From a checkpoint of a small transformer trained on Wikipedia.
Architecture: LayerNorm before each block, rotary positions, no biases in attention or MLP, untied embeddings.
Training: a variant of SOAP for these matrices, 143M tokens, 4368 steps.
Each number is 500 + 25 x the weight over its row's rms, rounded and kept within 0 to 999. Layers, rows and columns count from 0. Numbers have three digits each. The size before them is the row's rms in percent of the matrix's.

# layer 8 attention query, 96x96, rms 0.186, rows 0-40, columns 0-95
040:532465477508536485492522499483522521518527524486491521467497465487451503470491520467445502516493483509511484482485530465502477512512493483553515541512526457500521434495515492504471505493541521533531481523521483486532550488500476505534471460523507496449477508501508459472479470476492498476
057:503501524545534526501486491472515536504526515496538552537502508494463501522501523483473482532522491449500487518466514519518484474496505512486539518490502535528501533456520465492538517481474523541529441494476521501500510495516473484516515506524534489526565532511445488494509519485482486460
054:482461502498498520460509440507511505509507480498526489463484466463479546541505483495532522528503549500484516543538483507506506485497501500536481530492536523487548495514495495479496529492491482487493462475522514498518484536551485522527474549520524509544544506507494446512485481478456522475
051:482498469473488483452513524477552553479488492535504484515545491536532529481498478451474526479484497495504518499521524478556539502492453508508553522511484525466489510532494475508501529527504526463468474468531510516509520480494507496487459464486500515510488479537506506531511537500547517496
053:511524451489495487510507480530470518483475474548500484516503499496498486467492474498459501503490479537474504498475468492567530488541496475492530518458504567483519489508511495475524507510524488521503498486488529458493506525432467498513490448457472534527468460483473518495515483494483506527
063:509485539527508536536522467468502485462528489537490523549500504525516506503501520512506510485519533501490525505517471535514438535497537520498469480470501485513488488478477515513532531487486476496529493518538517516456503538501529453542505550541509494536507487454523498461534523493489506533
069:485472491551487484481439466478507485493506464499490504478492447507497517498528492497504487487501540499443493493502466521457497473458505484516451507518498461487478501508483436488499556489463477486520465501517492484491450474520457522447471516508479471512487515475487477468505480486486510508
056:479509525449512480451464497521436493506454510486498461476526484473508471511489496485486472453505463478538484509476486435536522470518469462499521475481489486483531482508482484481465476503476506490507508470508477465479485490465475488472481471511525493491481486474506438484499509502508493458
063:449500502503449467481436520477487504506451493465508477474486459501497504509505496497459508470505514486452483486505501479488502455469477480493477508521452490478505515482479455469488520501476479521496462481485466458489483477500458498442467514476494454516498501482497469486507484510497511440
068:480552504462506488459514484493441506506461569504489473492510510518544459506470482481511469525477436510503515499479495493488539512530490494480533455454486511500502487504495533499470457500497512480491504491497519491481533511465482489529490461507520564488487464461514503535488509515507499515
074:488531471552469551487457489535516496506514487506508483513428483527503511507496471504512528568513516540477507472557470526509515467507503517547472503509476488491472499498511462466518523477537509500485499492537487496498517500471496507500446505493507491558478502509484478525505467489495486535
082:473469491489473507453470450494458469505471479466446470496510456516547478486514476449504488477485504504496517507487470469477460489483482474495450475476470472514516478486476503486488459485498457473512508485508494478491506481513458487492450473508518474478486535456480503505509487490489455473
102:529503493482507526544519516500561521518526504537492497506512527512517533519528523521522499523538502528521554523541492545540549502505512500548494533499556521532517510537526511544552549509512504533502525542512512505496521470499511530511508514511511492524479504530493519513499510491533481519
059:525523503508465514519437506491558480501518487478529510496508450482509563489536491527475552489531525504497520498521472478500501476522479490519459534509497500459502519487515477484521485486483498510519499517538430485473496504468499504471480550481497483549483499496475480515519492491537503451
092:495482523455521482479543481478489495493479477475543489519537469486515495492451512543461494431481494489484486510456536483474500485528482555465537460524491553471510482476466487510483472504497528519503523513524510471503495486448497492497522481487480525461497510512499493472472523494464519492
089:488543466476502468478473522531546495509495512488522456508482478518473515508458537504468520473516533489507485471531546528510500492514479512522504550475506505489549526487506479528523492523504567533506522497490496499483537527472474515494529560491488513482545472543529477486481477501526497490
111:535510492520476477477497470517473484464507522519491497504497478520501500467490486499447443485500491493490486508523492500524469523487531458464505507472517494446457463492501522496423494512496508499493472484528546468491477490509501477505498506518536527437548523502541459478524497533507518531
095:530513468501480474486507486470416511518488559481486506512483532493482461485525511506480445450492486465500508514507539493515462499510525456473473546475485496499506488535510487495480451476508517494496486509511531493508489471506468449527536501527525525461528509494512492504480500536535507500
136:503511494517483507533499514500537482499477530555480498479506523491520535522528491488517491514491510537493520508483461483487571511482521481560474490483545477514490535503529538497525540490519449556504518507459492508498506507485518522511475459504524519542500470504489495531542529503518490555
090:524475533536512478476528485512486499497513474450516504523527457474501472458458490531471514472492508532473519519503522521496485510489504523446491498488512535513445464451490483530448501559471485458509459518480513487512475518532491467491471513535506450530502498503506497498482491523503510503
133:501473516511500473537494508479515517532520472532488477487476516455483500458500509485481563521481502514502493467486489474525527493459548540511507523488543504565465501488508497466501540483476472500456480499472477545512475502513505497488502541507493451544512470497496454493474479531508504475
131:503500507499503498501498492459534496502450536557489500507497586517517489497491478481474476515475517506485467534506510467515514453493505493516474505473452452555492516503531519527513471500473522461517528472524498507475478494509478473494526512519538477457541508495456497511489527483482475516
139:506501487510434459529508504514493496466533484528582523496516497536495532495466500510525497499506531528494547488485578462494515456500505490504489499496504528547481492490456505558493523509501519496480484483462507487506469490530539474485508541472489514509513484488501484489495490490526483535
153:489469497471451504509484526512482483503514531538475510536469459497484493469526472450491455489503474497464458466489519494529490492506492500517498451440474498456477520508471488473459507491516449518526499513479467479462505495504453503477490531528489468543497481498502487540523469507523487502
149:494522544516518530532478472549466552486535505539506505511470513564498542534489523467503517535528520513525497486509511475532526538489504527498502491492552480456565479490517530553495506532521503519493529506510514505517503513501476499490530516482502506499531530501495483528477538525508521511
144:516474540501506513489520546501529528513502537489528493450462476497547513494477513538505549511515500534506521491439501529480498467513500521451491528495529479485501527530497526524476503533500454494524484494519508529545510505496442550515477520534535502514484484500477526479477489501477494537
146:511496495521476491519523556497524519465517484480449533554462500507515489514471490512494434517529469479486493471484538500501499514460539538459470491491502503479470497517506526445469486513476483498475525515467467494494520472470483464517515473458483509475500527514467509486487500461463503480
155:504459477466462470487461477468489475478443502514442501512500460500472465484473516493524492477477490479466497498502498496475492509500495488483519514482449508469455484531525493508487502512468512505468505495485498480517476533485494476484505460493489443498489453488459494456488506494557451536
140:502485505538504479508489554475490520516481520453549506481507496505493503523485448511486498469502490506494438550590504483533491469503516532484534523547455522516493495535494542501488503478508491487514512519486531519492473503500482471500532500491513500456483525465492494490504523456515529488
143:484530498545429545513485485490467485492512536521466532520479521489517543514483490520495540517499529490498486517516536531522495552468506532490512523507498485505512513500526510525534529511524518471484533519467509465516525477504470561482533498504497500460463453542490513534480511510512490480
142:522496542470504519536480477501518502440512514493522499534492518520462510511501521505500507492527503473543463518488508467482479490509526508487488473499510547468406470513450504522490509497469547481534506492502521541463529485552516479498510504478505523472492462505538507491511519496511499535
129:509538540490479499472516553526544522530492473502531517505492507491519512481523521509471506511530533479504469546484520500495543544526518505497502501501485548506514498524519500482467545513480474490460519514553518518469495476548489505483480498486473519470482516519544500497500478498423469530
069:475515512486510485484535460440540494471531437472476526457466497500547491477509510500491465539497490536530510524504484528485502481523477504495510492518479511466482524516519543477507489453466459531496472522525500519509494481513549470511480516480500513495451491458480533487472493511471516505
074:470497483537514504485474536508477491530459496532545517500536470503481555526486488483500548515502517473525530530489484501500490458507513542538459522499503518526498512516498463493480494534543528498472501501506495489505492527471480542463456533533525477526529485473535483512502463490494454537
065:486525494496513481498548489510549510500550471483513509481485517497552526491529506496493530550493488558499480521467514516515520505513485542493482514502532506481490525506524532475481542461507482528536509507492465480508494463528569498500529498529488504483442473467494544472488500476464513514
068:501478484538487527502502494509502493522499534546508502513502485481514567528492472501500496527462538495499453500489524490457510514524533547534512499501515531470489495509466511500524498538504455457493464513545499484464489519500488561463474511489521527519487496473516459485493447494542476530
082:519485485514483488522487478514476487524471523530478503529492463460497526499492444533529510496465494453510488512490508508471492510492499538522512497477511478510435455484480447479495494540480445475496467529530500492483492507469460535506463497504527529533526470489487472484517471511546497538
066:519493524505519504479454501516445457511465520556476490487490485529445488519475507503514464478523495496529496525534466539555503483491495488508506491497462501508458475488507452490491500498495519531497516480530535552522519508483481476492470511505504475489569535541512532508498522489503495534
084:519503495529510527507457478517492514513495479524503492512508476490491552500522484501542510468493519455529492534522481524479476550496533544482508507506533515481438461491466516483498516557487491477495481523537502490519489509477484536483429524519527505521462462489514505495497461494509475548
070:478495527514521512456473519506445506514474517515502465505513506545493480491514529462516513474528481555513494499537492481545531505508467495506494484497467473499532515497525533520500459476516553517485548466519511518514505526491472461505505511528502457481559540516523486515534552498503510517
085:498503493456499489536541502480494521479486517419499505544524531533506466506511484512450463488494488486457490472524526516542487494484483450469492522519484518489560534505474505524482515531499509494516477480450512516530503473511500470520521504500497474458501517519485517504507529491464471454
# layer 8 attention key, 96x96, rms 0.209, rows 0-39, columns 0-95
051:497544514478494531522499522512528462470466522543512463520544518505550496464454479481531458463514537500541491516473512483521457507498471493471497513500477554492475525471510521520513496487448477506486488491441481531547460489478489475488510525496505492498522512497513471511508512519494517524
051:517515508463513461539540486514532528516497528496491505501514492494530541534492522484531505512516499522502504449513480512502522534546557501549474501513530462517500498562476514472511501512515461504517534502500510494518492543492515543481516513528446517551468501506541533511534504492528513515
055:491523493448505462533460523489477497517459513469467515516472502528501495492484487478488461475508483512525529493475466462494482491489491491467485448469452479527444509508489490521477493499514493480466537456497503517481479492488485496466497411528521481475462489500509499472524503506517500461
059:532507517492496540534535515525519489499513528508522504506522512463543491550511519558525507516545513506511525519496520506512491539507517518488510519457516504521497496537511547479541505506525495527550541511511513538512464527533483489526553530541492490547542489506517527487515509527526506525
051:518498522557511497511517495472525496546480498457487510489513520439452481456511507553516506490520470478505491471499541484473470464502493511505493483571495512481512512504502491558513498507489488486471515528537496506512531451481547493496509511523459514487498528526510505523495537477540524479
053:502542514513522468515441525530559534512525489503516508526498516518490535473542518494511488503509532492512487536482501518484517523517549477528527494574521527489528513519517480516473504531501519527470534492513478511519475445500529558471482507494459504493475502533517483508492505489485500461
065:510500505481452512484490526496493504507558523476500483535499483501486520520468485489466514494525466472485506525499462479525452504500469475466470499455500464480525482466469536463464497454464488468504520459445482510446516520544482493489470497483502472525489471476474489503491484508499512541
056:500456490534471536517581496508513487492492469521523517485549508480498542494544504519525522507492498542480465508525515518486514515503492503518515566547496544522498498504516521496473551502497483508496486531536483512513503495468521524528539547498481523490519503542467509539475501493505503533
067:525471527565493547489531522536529486516532481520512493523526533501493529498548507523524536530514482528480490504511534522500529509500497497528515534554493521528519526502485535539518534498504494497500471536504494541528521503496534514541504529491506505534501524523469510537514479510562519535
080:504479485514554498518551497521521487497464519503513512511526527481497496495558539509486511475515526510483480494478556498510522524478516497518536523534488529469501516529505503552514494541527527531507498535533508505545465505489546481516549538502508515478523545549520502531503523505496506459
068:560507482513468479544506535522544499516493488514487510510491489523505529549502488470498518505480488496505463559456495516521515498496533482505486504490490514515540526513515518523443525526477483479480524512440486491441483490513497497496547509490486491490508443495472490516450539524515535513
071:491525499521514527510522532489468518465492536487521503523500509492484538506499531535534533533505466555486508530522523530521535479484487513500527509517536554485472523497566482533511526534517511538519460499543490542529513519454504506509507522512525485508526528526510484471505495458532499518
081:485507520516470523477450503494477485502541482476491509487488498515499497455480466461494522532477505495510463498472459479474466476496499515494462476512487470515464466459466483460473500466452495449497486437454524498483497483544484510475464469478499457491517501460482503488497469500487510507
099:499474559556465477484526522517539548489523489530478514515491549501496549526500515501528528512506488509490501494497510508475561514467465516544523528524498532549526529487504501509522519480500483503493495506476519507487537462519523560499527478500506504534472502509485551534506493503496496534
097:443475536534537474484526485495488552461499489502512485446463518467484505504544507496550488492516496484486528467487509477480491491489550503535550524531506508498500523504495479494508528493505512527488421518526500467501495515468480512502518500478497553517456500547490529509504500508513478495
086:492504476473511471508496534517502476485459458489485457511488454490508517492496504499479519477548498436533490531461538499533437516534513492472511533524503493542517514517469488492503475498480541478488504501485519460480495512490495524473511506454468569531485519482479462476510522497497510513
089:473485490496517505499558444507524515522488467528499482455495500462528470508505534486531497516505490523496551509445537496454525505516504552529496514476532496479516520475494532501504489496530500540492481510508494486509490477475473507512470465485497461453481532529561532535486502508509470476
134:517523496469482502470485483481473472462498495499514475496471491515506460468497504474500463466495502518458468474491426520470427495510516473454532467467484490492501470484517503440475459500475525481519505481500525508496519492480508469505495532511495493467470480518499474465496488499498482561
122:518507468491517532488522503511494452505480472542457470443491511475494482513500469492512497504503465511508474515446431515463531524524514512513483482498537449475515499505462509521530475515464479518537531504497514515500507514490528517513510559481532553491503522499458498498479481531519511485
131:511523514502474488506481473489493463472456513515438477484456478467490482507488494451533527483483504485463500490483442503440511524489508494556493450446500472516494503501519491512488516482486477511495502486459477458505531507492488522472477498529537475464544494465493490501489499525528525494
127:522477516538483483552517525496486514523531466484504514569490504469503522502523515486501542535503549471501529500476523493474492514515537495508517528522505541498494483502525487490457524474514499530512526545541513559513507498513516471501502482483500501541449490476533448495489472491507541525
133:497494472545491473524498483506534488535485495514512500528498497511506479490463533484494516515474477510482470477472508457524448500486513517476466473429469484531501512494526483505520512482501473521507575488428450518496487489505492508505499518505541492509544509475488498514501519529485497437
137:511515531521484468526543540492537491494477477548545518509484558470484478484503461474494534503469535510459501496510502455534518511478513514497514472533478487497519487513460516496528544485482495482456483514521526466505511517493525507519525513496467469441532489509478508473491536453510500515
133:502490532468499522515470476497540500484509511502506529451501466559559504496513494484505571498509521506497451506463509496487484503510500451511487501511525480507453499480483478508490506499427463535525538488489512449487533513490508516515487503529475465517515531487474484518491461520500535500
143:511524490482502493500473453469479470509508528499487484502471529533493532515518515486463563499484510491581466515484506486542530492479517499488484497489489499489551481464459493483470513485467533507547481486439508476506475510503510521471532495501502489452512504534490511476488533519456524510
136:508483500488480507544492542497505475535526504488491491487492477486545499495490546498497527441530501518520518487484530524486509474504534532482521526494485544523484488510458484525499495518503473485483503546501496516489535499526499537470434557466502552502487506526528562483449496483506507487
157:569500490480511503490513474457483487443485461485505506530504504488476509480471499509516475468519496506513498496474503524465512467478498498492478467545524490498532466492482495465456501517441470487519493517504469466528527469475497470483523500448489431510508532482498532508487499452493482473
143:512467505499529501501507520492498457515533489512476524515513474525523491491502528564514504531496490556478445486467475490518540516487524500506512525474489511453521509492510534514477523527481539494491541509567510426506491431514510499496505502500521500514478472512459515491515508499479469503
137:511472535502462471526479507486532517492479505488488501485483512520464534514483475504491489477482506493504446495515510500462455508496468539472522508500499501480518528522440534506425525506482467494510459506508509584497482492508452487508515507521498469482493548496468522474468484472483486514
142:517533520518462503498483502515480498497457518511480493435523496517482528487467532472510478520501462498499499481517502500506512502521481521521514521443439550502518433525476516467516524534488478518471502471495505459514455499466481523500517523499480502495482472525533493505476505478443544483
138:515478522517487499546528509519532516481497489434458533473478516495504483489482491511507520517518459467480564480501500506536473524515459478460509512508512504459496483517471509500470491478502518523512536498474509507500522507516507431509549498538514493425511474470481483501492495525533520481
133:506495488499506509448484508507488523500508482474559523500505478499481519513490499517489497541536498469479458554485506500460508518499516525444516480568536530521487527538492539500527510507491493470467548491507498485499472503500477490485509523479495501449456507453479462527485492512478471451
066:521492531516508494511456503473434536555440504515487469553488492465488498507489498513507524530524480540485523518510511512587502443475501538522554492501507540521501501512514497477497483480502503500502503501549520496502509506462492524529491531504513535524521491487489527508529494510498489503
051:486504510479479537510499495463525491450445501490495491511505488501489498502459485546459500487505450495479511479532520480435477469471474485504520531502481526477441472465526510487510485496484507498497544528516500541476472484520498441499494479532485466495499551489519482490460506501468497534
058:517490514468501502498453541480465525500491503476508473528462513479497512491533436498488501514493444519498511506504494503520445451448520510509487520536479470489475478515515479469514534509487485492462526501550475496522484495475496538516473515469495515482466512513470513483506541454494486442
064:490449461514496505568447512471488467442485525492522477463492480534500524479528507491466493492516495496473521521492516476475523499476479453496475542485472486547504501493514511505534507472526483509520514489507511554485488532518506520497500481496475463497491534503514488494443461541498533526
073:489499482518512493539489499485520485476492562519481485476537505523528464502487496507452486500520518502514506497471492518514554525474504458491480483486480478531527483542505521535509467499525445543561490496455509524508482556507507487491500452532482497513505508517494471488459443516495474504
067:498486539512505526498538532528484515522536495466492480525483501522551487456485479522550442503460492480498480497538500508470438518480486536494494486511462519495488471489520523528443477523473500489502516479494508480488536480493549501509537492468484516453497491501515519465529519497486493543
077:481531464504500515487486510468519478517526534545506526472564540512519490499494487513478508549500532483503489482499478547492547548503503491479530527477545535503510507548495513525499526467523469510508508510499537529508491526502504518483453471530515514542529519489468502515476474543520495542
086:481506524488519514492528533518506525509507494471495481506506532492511450470498501517534478479494528470494494520477495496452501497499508530476516482549454487471499471536513491535425450533434515499500502502496456467514502490485541518486501513507480506492466467493499534454538525489464486535
# layer 8 attention value, 96x96, rms 0.316, rows 0-31, columns 0-95
108:518522503513546497495524486532518501455493564461490507555496481486519514460545465494491511488568550513486499527511510532543503512488507507502512489495504466518498487481450514496511527514498504510502511535478525525507469555480482455464482495521497500549513521524486499470504514526496458508
112:494469520476469511536478478489496482501506485503493481461539530474477501481541502529499491504480545453523516501516486514498489502518462525474511523496512476489523514510503474499504494535512475476518557513528481467569478510486483508473496526537516503497530482507515420453508517481538444507
111:496502506535530514506495542467498548572517485487530502497460490476541470544523448520507485556452498502507512489510506507469542483475486474496506553502481483517524536524514507454509491516476481539506496482488498486489477504475474458442484515508472493520502514521531518521517513512495514488
115:513514539520503493442493475560524475519477469448513510504507539512526493447543499508453508506483504513536529530502495520505484465555550512506510560479465506507515503482508496500518481480473491503530474481521465506532504471490499496540483496497468491491503484510433516506492495480525517486
110:461488553510513537519495482467534481491494488458538541486477509494512537499500522505482468500497518488474494535515475506541512465434474518529511474476509511520551504483497495509501463559527499540490487537487497498513548510506540504519541469485487499510466505486464485486518539499495522536
103:507452509520522512482493490501505511495521525515496536543514479501471498505536469512471498555500493452485496507505477515456485532525520512493456498499498516470488507499547492503497504451472485538500508532477542497511519499483487488517505547510513559470531465539520526453505518425487516486
108:495505463507523474480467560469491540510439500526522509472498532516501515510477531493499494505514544492479520563502528527518500491509520521535513489506532493465509460519540527477495471505519504535511534488459523489484516500494499498477457474486533497488534483498434509450502495492506489454
113:559453548507459490497482484464531505537499440518509527495509469489496513513558494501487486471507487472494470496513474488533497503545481484555496454493517516511494484519528456488507522528488497472491481510492507512488484508504526466546489478544524515469511510513493496515490533544483447481
106:547480494507502516524529511500521478497477538499530495471483472475507494565509507496498513523530480487547537508512460462468482496499520516483499489446482508496461490515515451485533491537514508477469524486512515544559497516495489496491491479490487478499475519515442503471567502509462515529
103:510500542487506501487472501553520547473531490529512509512502487467527449475503520526496477509494480499489499486473515481501481520497502504504472433478481472485538440517467564543485481520487515519499523483514449526495513499457493505485489481513508538477456511496465489503505471476490555517
112:497466523472471474492520453506494506481454484501550478497511467515511480517497470484515491536458506490495516490465487561494477503497514494486501520479553561489510461454461484537509499507496499508512489434468496510528503526488517492479506497474485537556501532511496508514477506531545474489
107:522508492556507524514530517442507533484509494462530486509540500478530490487459505513471496490494520494520525488547492495510506543479497448477518486449553479474491493472506542509484494470476508475463502469515489524482463533465460511514496544473477482512505475500501487557510524485518484485
100:540539526518529488517514501503494458538488520453510506488496476527433491504462517530523485509530511471487484481486513484477537495495510548512527542479507491499495520485484458512496486474512459487549492483483462476505487477506547466560467485449475529496516501512511448494502496498489511518
103:493507507484537495506522475494441484519506500503552501495501522465494502522471512550485518467501493479483451444495488529460466521503458507515471525514486501471496509485520527514489513496552509510482503529491510541505526543439520476511464498542456497468471510500454527517464486508494508482
119:511523519519482506520478512521472460527502498475517505475466482497470466535466503471477481501494488479527468489510492502540485442516515500515460532477569453517457467493495531529504508497456529498485466533504554481507522494449458505494534505507511501502478519483513471538490492497498483461
109:499480433537529519512548507497462511498522485521528491496482496497550479456493478516503482500539506442488489530522469484515504516551458523511524498501479520498503496534488519528483465487472487478539489514486467489525532437497464524507504489515491449536501524519501494478494486515476537473
107:496488473518503486522495490510468512508460496519482472489510475539491538468538479543465468526483476526499539524470461529510516481489540521486494462471532491494527498476468484532472503482500463506425519536473517514518508463473526481497498468547498522463469483476492529519525512534478493503
107:534545531506472505500448539500476539455484513475485493503472484493512525443492509455512481495473497485467476500449484497517524503508498508456514487484538455485527545526543523560505538499534507500531516504485481506524523483520518520505478480491465514506496489555486512472507479504522473495
104:508501483557481488494490532493527450491473502476507522495469483477516468490495523503536444501471470474544482502498526470509525474502497494485530471533521535512521512437531503485506461502467494508481525474509534495458506561511544472488525466493514506509493491534523517497449458494512502499
103:495497438523499563497437482478532517535528475486490498505500483525457491529509487482505527487479517502491518454500514489473522492543494459508550506534494450523510503517490517510525499500465477469484485464501508501525508513467554488517498458474514498509480498485538537463470543485498518499
104:505518539496459505489551469475518541521551530509461460527508521488549512505470473514445488487502506505470506469494509509482517496555519489480535483519530498519505483448521479540497492529497484487517471512496524465482451489537533480473519483487493524500489522504458501493497496459520532482
111:444500506471512500532496493488491494520516501473493508527534473496511499469547534465526512486511524544530466507536467503493500517546466502516468486469509518508518502493491476527512505466480519538464454487500442505515475563484528481501504537504511470482476492483494539471528450466484520483
108:550519500502495491507516487562470490508525462529490494468487516513485510477523489538476527470517505508502467481564503515517481505483505559472478486495513496484461498527517482498479473586476517520507493475491494485523494517497544462530517468468467467500494468536524523493476488519532492495
105:492404477518466461501454496521482489501570488458499460533502465497499524489477532512503506501493534515480527472509494479520498444461529523514467462485519512495495482496490500464542471505502521498518512503493544514514478493488505538500495478499459489488511543506504490486470501472475487491
107:518474514443525501506474507501485532517495478534473483500517501516536502439509517491537498521511472492549469460489439519527492499449520482528538523549478513516496524502501519501519500454507501472487464504475520472522487532533493463482513481501520472484514504444473506488462486460487492504
110:505538485492440546501541521518534477509490492513536506542510499485540494496525516523446460491498481495508510513505526498524519488492532479520499498515507533474474506519506535530492543451483465527551466473546486525518524502499499518463518485508506509468462543480537484471515504511496454482
108:498456537521500506492491485455457442471474500556504516479478520511489513495517510517509490440493500492510519525470493486481512473503482477442503501508502503531492454518485503533517503502509529559496491480484466532441468501520497476486467476519508477518478469506528478515525537454505473521
109:558488515492522477494517541512491528484540563517500551542514488495492458491502505469481481517448517518473534506535525525529493518496488500511546506530486481519514511499481429524462493527529519494533459499492485505501477535478487537472505512516496490474517466476486515527488490522471492470
105:458512496489466509536468518520478508484494532467507470542492513500476471509513492501529504540515470484500494515465507515472452470527496496522494448492487500452533509565527447524507496528490478509514469493472514473461475534494487488481496506522458461515502477502469510533463521490530452515
115:505510501496442498492511511470512532480512526491539478477420482475533500464520517526493517511466485518538474499490486530505529510476504504479492556505502477529517470521525471503475487505528507492457519483528513500458514500463557496541510549485531477497494509455504482462503531516495526478
107:500471520492483509524492537520479540478470497531516449479478502499476480515553517543504475460499466527445494551485497499530481507488489459509492521495543516520518476479502489505494468455469524467522510538530470489527503507510528488456457531455480468501508489508519491498493484523458505475
110:520469531450559519484483529496539467510514499483514487502502503479468500513536485529523542476510495489441500479500523513513506466526476499489509487476521499522501455500501505478512485473523496473477453440489527499472512473469448500477534479502477517470561458508515478485513472484465496506
# layer 8 attention output (transposed), 96x96, rms 0.326, rows 0-31, columns 0-95
104:485525482508465497502493528530511492500471451516488556483523467540499509517513482510476502465489470472474449475483479511442497448509464498466475515497502562480472544534515531483501471488494524490492497507485500451544517501500502519486486541503490487540502525466504522494502556484483489503
108:555517471503545534465490505476565517475489493478505489512505450531527528551469457466513479474502457510478489499546499505498533506517512485504481510485501492530525512527519534502507487529521473510481440476480513540512507525509532525482506510489476502451499495488510494543491463482509538492
102:518497508513494467482452491486492465492503489478499490484508531530502518526482541499547506497468535478504484503534516508482473535496534507449485476483558465540484491482538488492527486495507473464505491486520507488479551470531458479499510514535490553508479457496512470517499537443474499462
112:499558473503480488537497482482503502489486466517532498521493520530523472501513478502486491499557502471488488466523496525483522508424530533477540491529508462509500482498534495520469485474495520493485488536487473500520442519508506516482492525461528512547483530566509466505489476480462504486
107:510537499496478492500488494498455491484449518535498488527487468473502518510525486493511515523512489504529501468518530482452519495530512458491516504503517501502509514541500487508545529461472491487516520466468467500457464493475402517485500485485495520479515501472510502516445478556470492530
107:490506454482500502503509509545522515476500523454519512468476530498472485501464525550534506445546509510481469540546467520539545496512486519486535489459483493507463496524506500478492518487537485475477476507489517470506493490542471517497512497485542459518511449491501492523489496555487512518
106:444514539510502510514506481482506507498524501515501500478509480471494490540503508530524497493498499496466475501508479510464505523553493472455542469516448466549499522497465477524499470492503543509472535493515507505543484491500444520527473491467478516493476490554513567524539472523506503505
102:499502465493514521481477551534510452471513516469500496539487518484501509481490515483508545500555484491536501503551529524484427478464493468493510511461487493482539541472482504558520490472492500513524480510507507480469506489503518518505490535495525492512480507500548511493523471494547550514
098:479475512510478484500507494496522517482477486519458483496560469480447466447499498507505463508535548538495467469550486503476474484514486502510506496522524507515528454549523522545497470461497509505482465530526504499471554500467503464513513457506500513507540507502525512514487491504498536522
105:494466487518485483496546454513482485511522519468469500493492491520506572476501488505511514502464484499513459481502522514504514491484512491573492515518533499527508471519511458498496523434458536489506499497504481495486502532545539548497500486485501484498501489545496505489516525544552447490
108:487519502530516524527525520500519462532520515479473523497499519499463495497505522445510507534517446495487515493487515517508533465505503505467530460529459482508503506537544542503442532474454456485508478517492485493500529487498510552525471478541506496497466474501482504472459531471480530503
102:508498503515462514460500504498474496494496524482477478529499523523454447569522485479554539509500525490509461507514560532497529505511511507520483538513501483522509479521526503490462488525544518497487505521496478485473510489524507492523508525571490492524497518464485524449540496481517460503
098:502515450495428491538503489492516507495488446518498520529515513525493478502531493497512525471487478482519572528547481496537476494534521524504496468529502509532533513490513522496544508528520518457488502504511523542467486463477486510448527508534491487496506507531489519488492464511489550507
102:497457492517513469489489491540473539543467503527498511509481482537464480502511513450488520502537530535501514453528500495520478521515463480500487472471498545527540510498501526508509530523500479493527502493482469454531477501543519505510524490488537498507462449551499515519510525524480451473
107:538542516547516519499529493476446510458501510502482510530535493487524485505541524509499501478523517510488467504545532449503458480499495482510491507496499507497500534474486447488499510498516491488447559460488475500508517456502541501508498462533526480513458474514482489464451521487473502499
106:507561453482462467499501506524484504441514457484512468484543481492441512506463472479485514527459526521493502440476494504532504496506518501516484472507494505504523511506493464506493524478555482497528510502471506527502502527514498483518475524511508458460503491507482527533492504457486499562
105:469513481484494469517519533488525541488511511503502511497494507501476512498514501524531467527539480450472476472521530506510504483533507487519511488460440511496524464490464499456528507479513506477553505509486466477501540516515491521562519532496491511510504514525539490467417468498506525484
102:516465475455496502475528540514514454516491509461495521494500527531483480540500475506491472523512481495531489486471467474501500552501482464531497470540501501498463504537495467473488504513501520508498517465509484497494498489487488484464467486535482471524448487548552535486454516536523548514
099:512492529458491519498503537463475486502526559517506522482539537513473510484472472458524555485510517484490512525506495481523499502482542493481507466467523492505506502507521454479539528478444508495471472472506484478527492483449521487493473467528484502540524519458505563505486485505488514492
105:493465491521542529524535517521523462480511515515509480497533541523558497548500498478501516462488483463496455463494508501521469509514516499523498457496517527480532471524484481501503516519497474463504564523545535491480442466514455463508521498491486509497523496480468478510510484484524502479
102:515554471504489482513496503483478463533501472514508498481501496476503503534498499458496491466542508486548482537433484515528485489473523466509479519496496487533504511532478530518513491501488477510491493493544519516497525497479499503518503531508497463525551440508533463421518492515501460473
107:508488498531519486517510491530507472491519515495491513537542513506514484492496472529479521495525484486484522486436502495499520509470495493482531555485498478524525501532520524483487532508556527469492476493501541504483528510529478485512548479450531526524449554484511541508501479489465437518
103:490466515507504512488491503502452481474454519538491536481468445457505483546489535492437492510472517508491498505503482513506519494450474502534551500484511533505529496493488515512521527476497484456507472498524527509524517520491532517454493530545525520529521494544481531496495470457505527495
102:464520446509549518476519490547517508509473502534499525489502501458522507526451453507500516514495507515502506474518483528465457486518465490493511507489522487534489481454506503495494508504451555491524494471500509479484482483528506473547455464549503482501529522461469485477457507497468501518
107:518529444526503513496463521496489494553530519475474539528518490472478483541475500493519485480494502462473508483493473476513475524487478544511505491482469513492504501490503517487447489474462500512516516448557488508485504493482509470483520509428520531509500494498505492531490510504515501586
108:492499490514499481469512476527502468528523430514470470513520542538457539473488490516513528511528463487466455481493506475568547492476460493511518533457552500483512528490462457503492472512476507537478512522519505523484470510494493523508506480507494516477504498517500478494480483468491516526
110:549525527522533490462514480521532495494499504495480510479481513511506538485487507493523461522496516499532496479512529521563478513538526480491497474521485488497530527476484502512466480503494501485483473502423527443507517520450470516468489507498483509562506558505490529477515469510511481539
105:536506482509465455446442528494474510510526462428498495455504505509552482499516493487502530508523480529489508525482537534465514493481484507542498499484488482495491532520510521518480501499478511432505542490552513505533526530500462480487509475509491517497517516526484514491526537498491523510
102:522493499510552469521512501478498426509512491473472493463502433516509511494548487518507495497563550471468505493476494514503516558488540489527534511494495506494484518467498554489509479510492512533519482498493496510499493475503470510483481518505501511477469509479471538510493568529506515473
107:519469544491533490447527512477482517497495490500496472515533534516507533533464479444496458474492525480525504510490499525483527483525481534490520503509510473476516537476490526492536542460541510475505495539526476554498515505491497476497547475542518524525467482499522486485475492542517488539
106:478467526503491484508500492514473477545500464510508498490552503458501513507458479494445504538519447484498481547530519504486516517541518530495475528508471482478532487489502496499532476531506453489489483429499492511497532511535464507517476482531522473512478550518510480527533499473535492504
110:495526502554481501494492429488543515498521481536513512495477500523513472512463525529495499511515491561501481532488531483495524508499524537496478487512468496486527554489539453526553534502482540480519461529527537485468470473497517483498481499475548488516503496479520499500502530503532500485